{"n_layer": 13, "d_model": 128, "n_head": 3, "n_kv_head": 3, "head_dim": 64, "d_mlp": 704, "vocab_size": 1540, "activation": "swiglu", "norm": "rmsnorm", "norm_place": "pre", "norm_eps": 1e-05, "positions": "learned+rope", "rope_base": 39200.0, "rope_fraction": 1.0, "qk_norm": false, "attn_scale": 0.125, "bias": "none", "tie_embeddings": false, "parallel_block": false, "init": "trunc", "init_std_qkv": 0.0442, "init_std_o": 0.00868, "init_std_up": 0.0442, "init_std_down": 0.00868, "optimizer": "adam_variant", "lr": 0.0018, "beta1": 0.9, "beta2": 0.99, "weight_decay": 0.027, "lr_head": 0.00663, "grad_clip": 1.0, "warmup_steps": 474, "schedule": "wsd", "decay_fraction": 0.673, "decay_shape": "linear", "final_lr_fraction": 0.0, "batch_tokens": 8192, "seq_len": 512, "doc_mask": true, "train_tokens": 110700000, "steps": 13514, "dataset": "wikipedia_en"}
Each number is 500 + 25 x the weight over its row's rms, rounded and kept within 0 to 999. Layers, rows and columns count from 0. Numbers have three digits each. The size before them is the row's rms in percent of the matrix's.

# layer 2 MLP down, 128x704, rms 0.0858, rows 74-127, columns 88-175
095:514543536491520515569544507488451543460506531452474525488512517513514531468460469485527503495482460505534497500519503511501538486463490516538470512509525506490473485580495472550526491529497490500571485513475505505555499481468509513460519543497476540527529443509475
093:504507477475480462512479513447520508526470521481488542518494546489490574499468472489515521494488455465538475489486504510521524473549500469505523479541515489545525528491497476534476484429504520493506534497547491500503521522553483490500527511521500474509486523470478
096:452478513534494463483524507541540524460470521486486488489471470482534499503485502517493498517523494485463506496484512480544480528521485519520478502470493503474482524474489500477465497496526490475479522449531522510482581522497524493500497498526496504494489546507495
101:444522537532539501537479494496478469532507550534522505548472444544511480462517471479467498526488488509448522498505440519527538514468492523536489488444519468493454528478475511541501513564467490527478508498527460533478507447519454493504427500501486473513520514523495
100:516543495514493504514481496500439486440497520514479509506480505492506508478460480471530545508485484500491492466495531513487500497499504506492529478529519510487508508504500503492549510488502527499492481503477487504480541425450451495490483520553473540488522520520497
096:548500490488495487498502463465499492483535511495510531519498492479488468544510473476488493493492517516481484496504510479500507508468455457486550533488492515481472453499467485473463564475543467510481448524511501523495472507506495486500531485514487497479507463486476
088:506488531516490505447497454465476503467529537507487492487514506492504445533491526474494518494512572465501504521539484521486508537459481473474490508513498479495497519518526491542472489521486496534478511487473509481527512522509506520460489478509518470531490515495446
117:492515517461515517493510520500482502434474501528518502509491483460500521489516519510474487537496486506518476487530505544488510485511531539485463518479500530566454487482512476479534514490525496498507500506502515508505512467489481561478498533491450521540501519502507
094:522481523495537499503511508501494523537506512459545526502509479480455497467535527522519499502435528519517449535497485509513518528490507495507532534477442450530533501519471510497492461522563497520539463519505490526502532480483538472534515516498538498505495517498496
093:543498487486500465483481527527521500477515486460492506517480451524459502538493525535515536515494513459533524487477563530469495547503484480486495481473458489521487531542479484498488525452514530494563498473502536502467539500471499482517492476449492508449535529491494
118:534513533479469511461503459480528502467480495519467449507508534543504471488518497474505548472509549515509498500548489524505485454454453482491568510512503545488518520511515474523540518495498476536501489537525486519499499487506485474518482460516502515508526533498497
093:553491499454490515494523509522475517508487409519499523493483468449519511510546478481483557464528462460526498494503515532482511513491505516526474492541528504454526488484449484496498550496492501496483438520503514503493488506551519510520496492518487487490517486510473
118:492486495521462513437528485494495525486497482499505478510480502461539495498493480464416510499511499532506521483519493511534533490490517541473505496548540550497462547513518464489486517455491506441506524511510492527459531447500491476476524503489470483497548523497471
098:485532509524486528473512511502493507496483499495489472492502510534497481468481528504495513510494522506538499494473509470473523461487480517480503492504485527523469515524508452486491520547466530490453480508495500471493555506515549521505504480481473487527506465557486
095:527499509469507508524510510498471503502525470478487487517462510477516509507467504507534519492499517484524501516460456547504475512505478483509503479468527515509493521466484516529512521530470502522520517520500521491464461503477528515541494496539482461515506546486480
096:500453474499502516480469467496506471479528503478506465466528494461459467498525442467509525512510495485523508509495490520466536533484482464495499540523509456491492552484487506524564529487484542508493452478452506511489474496521543515544568485510450481499477506504506
098:499482547463511450507482493518478501534492485531489490507496519510454500535463501518530534495517509527500490489508502536513476503508539465489491462507499494487530501528482487534499493475515459457501471493471486503512469551511504498500483470491464484525506532501452
097:502518434485508523498517531525489520464490515470476500536508471500570544494451498480513525455465485515505511494494514500526540484463479513480513518525484558481513533519486499539541511474525506498489509481522507497479492516511534513499482544497452528485504484463490
087:520517500467483460538578492487490512450502476526492481475492519493489517463523479482460518511500517442504483464470505479540496445524542508502497477505495492478507494494523507483514513542515495529457473501480480512546464499497476491480486486432529465462493498498511
091:499485556493511502508519530505519551473476498495457496474487553465453518492484534539522504460496496515532473475456509516499492483482442500493502505523506471500504438465509507508505485490500482495544502486474540476456509506478518567499553451505487456527498463486480
094:492511518477485472488476540516455549476489506466484502523499524513485482531460511501503452512491510475493474538506525524484485493471477542508440516484502515514554490507508507522478501526459449492529532550501489533524474529516504570504509486500467497507476489488539
098:481494517480539514485519475496532510458492500494466515487500493542504522492476461487519549501501485484503514515477491480453511500491497498515493512525492533495494472488471438535483520475442516430493497494490520525508462469482488488441518517514486539510495529481483
105:482536508502500498483454505491503558520492453557514544528570515532519522523502472463479496538483477547457538521482547543504520466520501502467469519478495510476472486512448461513456513489498465488533528503492513498527523515493490425524495447469515499511530481499540
094:480526506534513508503566521479566496488524487497512490487451495468525535527505536458526521526459532471475489474478518481517493507471492470539507486481452531521543533495495520489543529513543493537519477531498512533542528491491524489483515498485481506547512518553482
101:568531480459501506500488516518512490514458474546449487506527521485470513502495506451516490511494480501506486486520515510517477468489489474484554508487509528509530537496505509490490521500551514534470486528520499460516529490509498487490481474547520503530446501492505
096:494506530512500510488508481516495511474486515502497453503531501507503509456463507532451514561503486480479480480536450532498538519494509471484521531517520463512489530481490444495493424507551494473490474533480475481495487477477479496507558505520533548515494526539497
097:499528523510449497455521450533536497540472505496540453457513493570496444495479502512493452501507537547500508523466474513476491531476499495486470480478483482511521483484488464467466517512487504474476498537508511552496503481497507567466532539506487462508458492491509
091:458549483470529502472497523439519521538527533471517511508493486470517474506470485531519560521448531491489540474503465510509505467528540523489518513509535512510510497502496504474455533494532479450518480533472520484506531493475476522487457479490484494503490552469511
101:511497525488500479500510506481553510494460490524489530478457521513488551415525529474529521513503448553473470508495504488507520560505504502471530458519493520463491505478512505481458519501503491542471536485523469507513514507474520561482499527478482504524477470520554
307:494477489513483443517490499502483469533486495485505465444546514518501453524506514504501474508521535505519479492471471532520454462506515479515483494474453457485537485507531533522469484500470450512516457511501492482495484532541538500466486530506485480485473491496523
092:495511486467565479476444476492542504518544451474494503530531515549477462468516501556508501513475493500513494476475469485447446539500494505530505502483487510497493485535481520462507477504524512473488466532512515491497514519472496509462515488517517498506498522516493
091:496476495500462479521490476556489524537455475506508529482556486490476465505493518507479486489518480516461490504516469489510496477470481505464463507538454493534453511520459518494481463480513460515496493484531511503508516509516505502481484520467468495480514474512480
093:469481549506521495507512547524514501501519471530508509533488471512527461486541468482470508503495500494518522505519462508470536511471533531479462551513498533519467494478494442499517521498502509497475526498503468442507476476451460482509534536514522518498468461452479
090:440491515503534516478524475457494516516502489519517508464492533504509515520504468449525517522507441528473484482503491506506503448439479485489504499498522473527529527492503462475507475476540541526490492484517510496520482494460502523523521538489498555543523440460545
092:455487547479471525490505495515495486477494456483475482473507497508484473555516459512477516453504486521497525498482466503462489503503510511530523510502469497510505485482489469555497524492416530481461501509492507507462501492496512504470562506496508464499496515481459
096:478472492507495532539496499486479508467500492552533518515509441464530489471494501465500510491484501556502462501480497464465536484493539457501529505518489494495513474540524478498510488510526517489480501525505476472513444496510486483513516503470502509529496501502487
096:454535534501525481538495507452490532508468504481498560484478495528470483554540520452535510483519477519513533494475514477507499500527509527507490520508527508509503495512478533477525481486521519456521465474469516504465524523511492488481499483522521509467520482449498
098:547513506525527499509509530530461514520516491471495440468500496523537518491510489536521496489516473512494531508531559516508500492547472458482490501534453540502499530480466537461544519482493545527462486463530477492520523502541519463502487517536467522468504510506473
091:492528515519502507493493517486454530526497482489543494479504438507523508456519496474486485497543506556491499463525521536489439502518443478504466511443519473438473483515497532529473504460482480462578496521520515551531498583519478522486488496513521476487502478489519
092:503469530523462513468480525519490529511488490465524494490531511458526493489474501520491493504499555554493501523491487487485533493467505506495493520538488521502507502489499511536506453504490502482492510503455517463545449506499538506551517461552520559455495492471500
101:558461501497473520471499493457476534494487473459498497497503500524514467488488458504525465423530538419539510473473512509521534512495472465510470470490468501466511459487492484540492483504496520502505460470521520503507525534533494503510505494472535525550489517465456
091:490557517474513522500501500462537513461498471478506499519484479525486504465492520477552485458514521529495498504458493493500433502545504494502468522534486506503520514492488522497524509519506546519515509490518500485534521548477494520473505484471504508459493461507534
096:557509464543509515515495483543462445505540491492478477514494508517568489462508545539521476515481479476528510529509544508503526481495519504504505494521547554551481444488518493442496508487468485511476485501541497449486509523489518452463519485523498498485503483466509
089:491472462519542484458479535518502514479476478520508471507513500493468544470525521477456465469531456510506447525475500508506512508521482473497552511510476532508494539494499480525502451470516474514470499479457493473458498524459533535467481528503467536497537518534544
101:469500554503507521484519460488471486480526532449495530535490514467518504519534466525468511487527481497498506526499477511502500507496459433524499519519507476529496517504505519498515477468544515488508520507497473535514525509481491483480501475488486540474538484528531
094:530512510523484500486506499499507501518511507485514526555500487491458493496476489488497477512423522505471510501506524518468529482546447495476537508504542556577553494510504487484502538511490520498522563468517523475516498503523480518489477472471505485496537506489489
173:524496522477506472515491490495492494512468520506500467465506504513502457508525513550487458508538529483538469493479465552523488467495503466509518495439451446507529500479526558499481502518517489547503451495491498498504484530532526527476492503479494507512485500526518
093:537557521506532531484513526509497469521490488473527487528510447473477474507476525503500503496532455522548482509488480455522496523502456528503501508439471497489541544470508512530513509483470522482544497521523484486487519472504519506480517501488498523515558472518506
099:469505483520522510497478474515509496522469518546532514491480521525496449517516482467462507509516521461469471501475487486468508471497538473473534455503485475506509492500519490463477490587562489518527506528501503511514469462496484531506487484482524461532523538531508
098:474469462493496498505491485518511486545559528530536522468528497481512504540483491514512468457472497505519542500496498482525514477509487463516538463494467503511539511498522509484514513459553475445472498485531474487523473510543508555504487491449496492525464518511486
092:466543524490516488486476532524506493501542515542513532510454477478455518519518462498481447508544459494501522457501490490499467473464501489500549497493514501454490500465516456491462493495481485534508538481502513542497486538493506537486469463517511513530473534524503
091:455501493497488471488512457467493512523460527546489532508511544501492467546487495473512498518532487493491494508520489497510488511513512548485493499538498490519516508484501480514479503487469497511472480477489556497447535517507459446522477470537503508483470487487492
089:462541452484482521484531518487495519512510486522459496473467485452497501549489507450464474513487467485510521486510484518464508484557475510455497490541484463472473580537555485498555527535499527468488487475508534491542466500503498518482493514536493506511517508516464
090:516498512493531487453484479504524513507478528477521509469548502490481476497463542535458545528484553486500471498451504490465499470471509527510483529500500492491495455503495519483503493475539486504531514548440512486537500501490494510491525512487517514495493501526541